Part of a small language model's weights: MLP 512 GELU, 6392 steps.
Each number is 128 + 32 x the weight over its row's rms, rounded and kept within 0 to 255. Layers, rows and columns count from 0. Numbers have three digits each. The size before them is the row's rms in percent of the matrix's.

# layer 3 MLP down (transposed), 512x128, rms 0.0799, rows 462-487, columns 0-127
052:078136111057093152169101127109155205145119087123081104148125151136138140147148149169118157137146168122168198165057110143135071124090126143139148203158094183120189144103111123165137159083135124166163105104151104083109066150096116166154143108149084111079118111142160090121119125099132113109090162126105085099117121113153154129115131189082115129128188125100201127151089099172066098177143
098:135175158147083110175131145121095152122113172123111097167154165095106094068108132150100124104198101084094140118151188110178141094130123055176122160153113162148154131146167099097111126114118115111102071081122141110130117151156117146118095140195115165115112116155136084103162191142116184186082122120131118088143078112109234183110091180100143160165131077148132142138122115057124101098146
103:165180144127102148154126143166150121120103167146118124081108130179093137136130117142174139129050127156076150131172114112134165135154133188113087165111108173087118136083071121184094165078037130112105137175150156132127118152146132182068079125097181140101179110118043144131183136097088097209082116116086183138113108122117104172157118108133178136118097116141135115098114152130101105118163
111:198100184126186116128114140071114089110187131134133131148099170112140095113095121145103128069157098129102112141130150052131160129156060150133133105148144108166120158046139080169111082148156128128155080127122104109135191075129154136128122087108127102140120135154052132194101064139150163098116128118142150146117161114124046183163121082161151173151127094120184190168154146147124116121141
083:133127182108070146136073133079095084101192152151176147130208094157142146109161103210090077122109159189161112128126078088111099167121089224146129138092112130143133118066100131133113142123089102157137154105080172064111137098143141155110083143153138131146120147144155142181141140184151143141099170141133125091148125125100125147173143095025130149148117125099132144142083102147124110102123
104:086097085105153133146140144109057116170119154098136172089121126146147191121092116128059130138157128094063086123088113146151124109086163112124100151052161093097120114129104121109149141093174146111193130111092089076152124146169113111172167124148162109139134114119111167213110066189095090139124157127109132187111068189183116121156116111155158120149119167129108129177177127130184149176121
103:073085145128144137165152145091157133121146108123122111138119153170152175180067129068114094147111067097150161173083124113142129085079123143073112135153122176089152160130107188115120112139096133136149115190103135171156124069114135205132144173106157161129136136122080145129052115106108117148103095155135155135128053213093112116174175123083120165139110112169146112144069141128137152047132
097:093134099137160114131096144183171085162177114186140210153085115139156115123092074113181112122055173125166075156125067135120089145126134076173157133110157136151131128113120134193172130145125117110118180145098121090127124145103139084210106133111174089079119176147146125133131124065134170137159153102068119090124191150110076132136163129100071090133091121167143165164094145133142141156113
104:068161088078131122109092154120122144123107128074103114098082136151117154132127157107135117099137083117153084122150131113123174134096177113098167169085117133117128186195097103148159154156164151136207165146100120132127153122151101137121134091000183144122152147120138143109171039178132096165078166142151122098113120193097081159174108119120090099106104142132135113157109149174093128112147
093:159131119060190138070110107109082088068133093178142132144140067137135149130144127082072148101092176126165158125126099135099082094147192138134146098054102157133103143123126142135179171104066163120100139122072152117148155148141121165087091134096157057129120151142085174157149153077127122132176108190137090186172141165159119098131124162086168156156146147183177145112141145136127107132089
104:120128127138161080087223166118201135098192100156126130161137133111137137166060131077154169094109085163182126125129110118136142173062150122190151154129111154079146099145138140072191130077139114118127162131092160095159067122126221144125150122141149114102088144093117095100091105143140121104104111140178085117183092108140110134173164122104126161091131185129129120066135111125113104155158
091:136219113116154127149161140063121139093134111102121184158067136068175129169071075134109113128154127119096154134074144107125080079101119129130071166117079071124122137142116130139138136127148117138163120091077129112146139171108172142132192099155187141159145173138143092155180092123106147090185135170138078178151067158102083114135094143156142109088183131113198177134118128096150118121092
085:115124176125130153091098148172129191104149097099137154123135161155148126111211064110156173123135136104103127129137097116113076135153145149180103126078076146101109136105166138123124090102156094115116137084089124109107151171138093103141116128169101147168164045144199144207137089124127127153109084160073099113148085161140125119133166096082103109128186230143167147131121089131110093170177
073:108161137133152139138113115151106144090185118187143046126083107121144132103169136101135155097133061126165079137132080152119139074123156116141155109104165105096146106132152146099108124192103126103182137111075142093150059118229083094180126136135157114127186140188124124096169118117172101144090152116137144091110188098054102117131143146148133140163170092116145188102151121154162130157065
101:177132092126115139113176105140092117115181169127143104161132098097127130091115123135250117116095179156214124160091089122119144193057133112126127127126139149113127136080151099132108135133172145129091174076158145109063097113146040107104072159102142117103130141149162107127076137145113165142103145175125134085111102160073139129153133168136092179168144146172120107109167167125085075130112
097:102092150088129166152145077189082140109140127129154120145142170089089124097157157121136083178169056150152142130147145123105141108061122188043149119126124141117156121164110182161088195172113156130200115146177167138112107139120088142137145100144128116139159098102128134132064045123129086165126033129141142096106089161173124157101146102155133101119160180172136120110136131118091109112085
105:063179131141094138107193101111091125120151148147124101105093141159174112090100161095197175145091136148067136103141133169099132104087155031174113064084111180130095144125126121085134060144147140146073133187083060154144133063119118134164139128161135159128126178164141111123152118075160177140187129153135158164117147208153147099107134126115105139127144116095119125131137136140130159161092
116:106148143181141157158113166149165077170178089190143137097140208171081087152093072117154105142144138073129093139129134148079122129080083098108095112117171134128150156121207142103138162129144099103093109111143108144149115131136095102155061102128117135132098141162119109160166133078154148084149163056130139141127214161065142173172055119128139145132111149061133116129154110097106099162119
082:133137102167127132110149087137089088193126145145131149110091137117171114137178159138198117073133118130120183100143099130161124111091148057127162136146109095078139103126192099121124111124134143125137139101103096127151115085071079128122106177129095082184064136145174160050092136101165117150145129103114125178096077117163168098164175116164119180111110127134128133103148153185103144107243
105:124127136098095144083066132136102135055131134168120105116166119171088152119146107132126171138106157128091102152134124098120164097148088177076125109112127125159115180148073137244146127106144053138131139113138140108087148125124141120114131139118100124175122114179057084138112165148142098189230120099107182141132139185125111114077176100198117124139123128100075162136164108128130135111188
085:112116142072166085173150144138161117153111102148099140137195139097074084060102150103188177143133098108198120177146103099130130153165118117144148088160136197144128133122076146093144105080110111107158140101107208133132091107100116109166125123162175121161147115104118052133124103164134146144086124167142146155142093040097174136063165095129154149173124158077119087150148135093178121136136
109:138133114149160110180121134140121104133151105107114086167135138077131097121158169098076093118139078121148130120151111153119128157144143175119099133073143147071140130155116090098143115145150175118114077200143216156114125066081163139090095159096133089161179157157181145109174134153075098137134153149133144144129094104146119123229147134121127128101080096141105138083113114184121084208211
124:141145122103136133101079173179062109048129120068144132175132094138090117152091165147056095093169107159119163095121159159133164096100190138133078149152121135182163169117098078109097149160098123125129151123109188156151152115135110166064128111090112157158129087095139154122215085156093145104169094122130151167155088099164130169181076099134118122126085065111143176130141118111150113119125
104:105142121081124094089160101121121105153102139165183120130059109066125183166084111133114159155138124161221115141089154104179126060093122102151098175061116166111099142106143101098138142123110117144178110173114110137088108119141127115164143127098207163141089106099168162131153116148149170137165124123193149144088127161111128186137095160118137158097141136117152099091068127026155130169124
100:098133122131182149151163151060100143086104082087090173170110121100140121139079181124185110091117135086067124115122166117123136150108164112182123158182159124112126131152107169157199184138100162121195166100124122136167131144097155128126108104132134129153098159093067170128096099108134096202057106106111138142116131129092108143124134159135136112103085124146130220070088168160141090070099
088:116147072154097129100129160127123109110158146061123077165097169084113107128166140129120113069160127123066122118137097137102140144120149143111102081120136122165145140137090166158121123147184091109153124186096160140128123100164151136098070136077093141155124136160141209099114119169080102155093177072191172080127129138116129151255136090115111122133168156093144129090117148125144099133145
# layer 3 MLP up, 512x128, rms 0.117, rows 463-487, columns 0-127
096:143057107102146098068135133087177131091132167143086129079184140200102133088206121121150123191086124087139163057124125133154145091126096092130131102151115098113137185190120206162157154172140136128143136145108116153095141107088141071138087150153127141160127126153112121092116130130085069154151135148120074141148137071143110154111189148182103136122126145094053114137152134124096131167183
105:104134133124079103138113084124102093163116127157151135129159146167058173070139079140150206146103104117110124134152124123141142148066074027150086148168096131103155164150144132130130089077117138171166136111081103122047142141148160107109138105105097105143121196140155139079114132105141117118146223071132113083097094169146178139098141181167144133128180116121088134150113131184110142131157
108:144092127118093137070154076110132132097071122133169146153216128133130131122109086159114123084147086095084121141113129104160098135119106153156023112183122170171117103161099148093057139059119077140074072123123119172082150130119117120110166111133119131156173128124152121107139146092147153135183131128124152063128154137143210163153153136135123161136177141127129124125053125051115086143148
087:127123137130131141127168160151135126128083074107141181114168135154136137097085144089166169125127110196127159082106101113188111159184084127120122065141129116142139083159149156117131156162110121108103129092112145129129118046108057081139136100133152116127172172092191132072164112168043136148131164118161116068180104129118145135103093085134043109151108165089132119110109095170133157078188
107:155150112099168095117081073099169136149150156180128118143120121126135076124147120159162116149141056172161130124153170098108096064189108047139133114133130142149111189154180111133107135109121153123075111108143167255072120153132083175135108132142163110151067146122136093104185120116129058165105098151167115131138164109083167093119148142140131127086147118129136076089148146116147174152120
101:142145179149092118161063108121115126132130111132123144100165198169151172132141157169157085107079076102117109163099193095060090115130120096088144138089078109139102161083115141167098107126070109104118177100189129119114102108095164084101148092096172130164127169102150148106109091122166158140141075138182093147078084152146179060108160083158109125108091170178136104170164130120119110099102
094:164150150121072146154137070151126118162165101105145168148122094124134128164141130157172106139167025132087121113163102100101136126144124143157024154102135144099089126136162110137069132109166079117082171138167168173136103094099139094112186065128116087153130117076176071160159111114201128118157178093202132134142126140061154142129130156128122141102133127136090135128083127063126114117121
097:096114145139173121101162118117079090123105140132156145083181182132161100119099126068125140092085111127124099126183158093128111165146090088146113072136080082144137123135102200138147119103136106139153120147071062131142167091138116128182152156133162105140150176127177140094098131114099131125192145117158100043143086145166157181039117159165109146134120121125053125148107097108081147163195
112:140103125124117155175096122111139135115098113174096151113191144125144070157135133166119155048141114093121137100134107108161099110134114173082083085130141171205113139096106141045118119154106072113105128176134082139194148134111065075144108125103147126148072166086129085144060174093110127126156141159158122100102120094114148139154144153197103053127092171132165108130180120064151103116130
103:125075088203118144168136141174107150175109102203128130125164060111106147058156167104135156142112090146128139076171079104100108122213091165120108096174129108102147089112128120117050131120080138123062139195183149209117133137062159103132142143097078117146122107105180148110173123146149077135126087141137156100112133163090159124115145103094129145142117130132143117106101114141128134173158
098:111171126119072128127122130157157110163133068073142118064091103149106100127089158132164136126090092100126151091060122160174159174121133147148202192166104122116146143136133164154083147137167119134124123067134081152120158085120042122131102097110106075176118141176194102128133169149129119066118127139113097067112109142172075160118197155153149137129136119124120138106048140187145125145119
088:101159175118107101110147097129114141126072112167185117117091134121170105144134192128096134150143096134173083116122161116123109096115100164147142128191137054150078151191168128176163060137143144128136110176144097135122101097093138121148181149061111088149089109198156132120135150127126119112120084121090151183118167093062189084146189185152114123117118066140099105091128142129107106186172
074:147110167134091099169100095089134134144158119152121133117119153098113128089191217118162134154129073206137131071159141078145126129120109108094135174153150116101133112170148102182151138090170161129122083163088132154088120069089084099147104113123086066158151123085123124099124193125133060102125112111113102104127127112139096135123168123165186147125159152127093101103060107198160097078195
094:126140127088096113135152133036111102085105128099090173103131177095140148133170125119117198097163153136125135099079161120207143143104100114104105099154142116142113087082098135119133148092127135122183139134129077100131144113124138136149144117101085154131148155159113130127066210161120153128168141103141134149137050107161087167125089101160122046136071168171089108161156120155068141034119
109:089126116116116124128152106187061120115156094139182171111162159129135110138090161097125123104143120149125075099086177100111100102131132103085124181143086136133072095105125136163126146109105147101104158108135133139138163120144062097115162064112178155141120179105089103050090170077128141122098157122131066118121101123199123152104161139174105067153066180199153094127153103098204109161142
108:137013091155115124119122131040173100129082170124159135114165135132112158086152123039154142113119121146142159143139108126106070151137115137085132078115140184122156146142114135135151114112196138138097070114112127148053126142107093141144102104083111112146162090105154150073136173153104071178150167174116118096143118048117153116130105116124148128163152103136084136202119120132084178106109
107:115125186113114135142160056094140087130043124120184162159110145173157121143146143102178094096126071124105149101127150091104097140128108119132152146144094111128146169174155141116090095106204109144077152119108166163163113136101073143134135103084085148150145100125120106166162193109137049185149106109085162118185087137101114181127114193116059136166157126097077088158147119122091115152123
097:079098142105149108151203121127178119164073122103148129112144161097064089117130166109142157111130112065177158116164160149158123158072092090127092166162145042134137099145121107111121146107105148142124071131109129145122127150119125135101114137090063162159092143126164123093103156099140129111184158159125179140133137103154155138138069150168091094102171153087062112180051118089070136083185
111:095107120093150136149147137121149122107126105111158149094184151098144092142148107121146213123183081115131108093105103040123169166182122153147146129150171130116078178187169142147101085119137079128065121140093106156112161080120146090122152135142124048136087181060095111139182148108085158116109199108151129138149052087111157130121151141159100087123160140111112133116092115120135115113205
078:148138103192039138129108131159090118171117141129154158139132071110142159138125138110095156133141112153112101122100116147132127108139147122082116108127127154147087180125143091180144068192112127122109074136199095129130150110103081169121118123125171120153073138091183128200123114106125140128149186146208097058133116146121189126156093150069121108123073032126179140118099127156082109161151
115:133087081112112099118116061097142107111082117129167126094135120108066167114157129174178112140152066154186107114132149142157098142116115073086132118137104137179135169138148096137092141105196093145073124136091132181013135175148129117110147096145101095159124088102100121121162124108136155122165187159114095111137143092087194144141158112189108098134210133150080103148155136077151143108126
130:128173147157112102111088128102162131099109130144140132100123147178168070117106169172161135199142060130156105115068147083159107110186090117081125175184106142212116183128136145140084141145150138130086136053100108142101176136133107131093082140155065051164094162145100082168112168035153134135129150096109138148102103107110121123129139142140117152131125086171075110153099134156124118109137
083:114073102093141079130103192105122103134096182060144144133188129147102154122175102088128136151155123084079130108245112146129075132139113101096106070177136107149191133152124149079112157079117135120095115135119118143123172129142179094100171097066097160145164160150097132171087117207104156127097145111098154098123105100124150156089158089127149179153155146165088129165148111102164131139124
102:099138151110145131169136174139144106123137099147142188132182116142136171152115169175157193038139143141123145109166125106131153080139078152167136130097100160083117183157099079134071133151123101137093125132120146097081157155120149157112152074119138089137049177125172098134097151110070110087122069139136129129117116109082130152155171167178098062171163159143143100053103119166135084082109
087:157116086105117097134183086114151111142085114157182110077182093087094174154208155106179111128140105105162126137182191127144092109149090075096132132115145158120129143157150057150091150099150146134074149128113109192039136163142107117110118092141127133168125117109150060137187150165113106117148141132116079077152154116155154184146100072078145100135182116142163125134146132094150175121095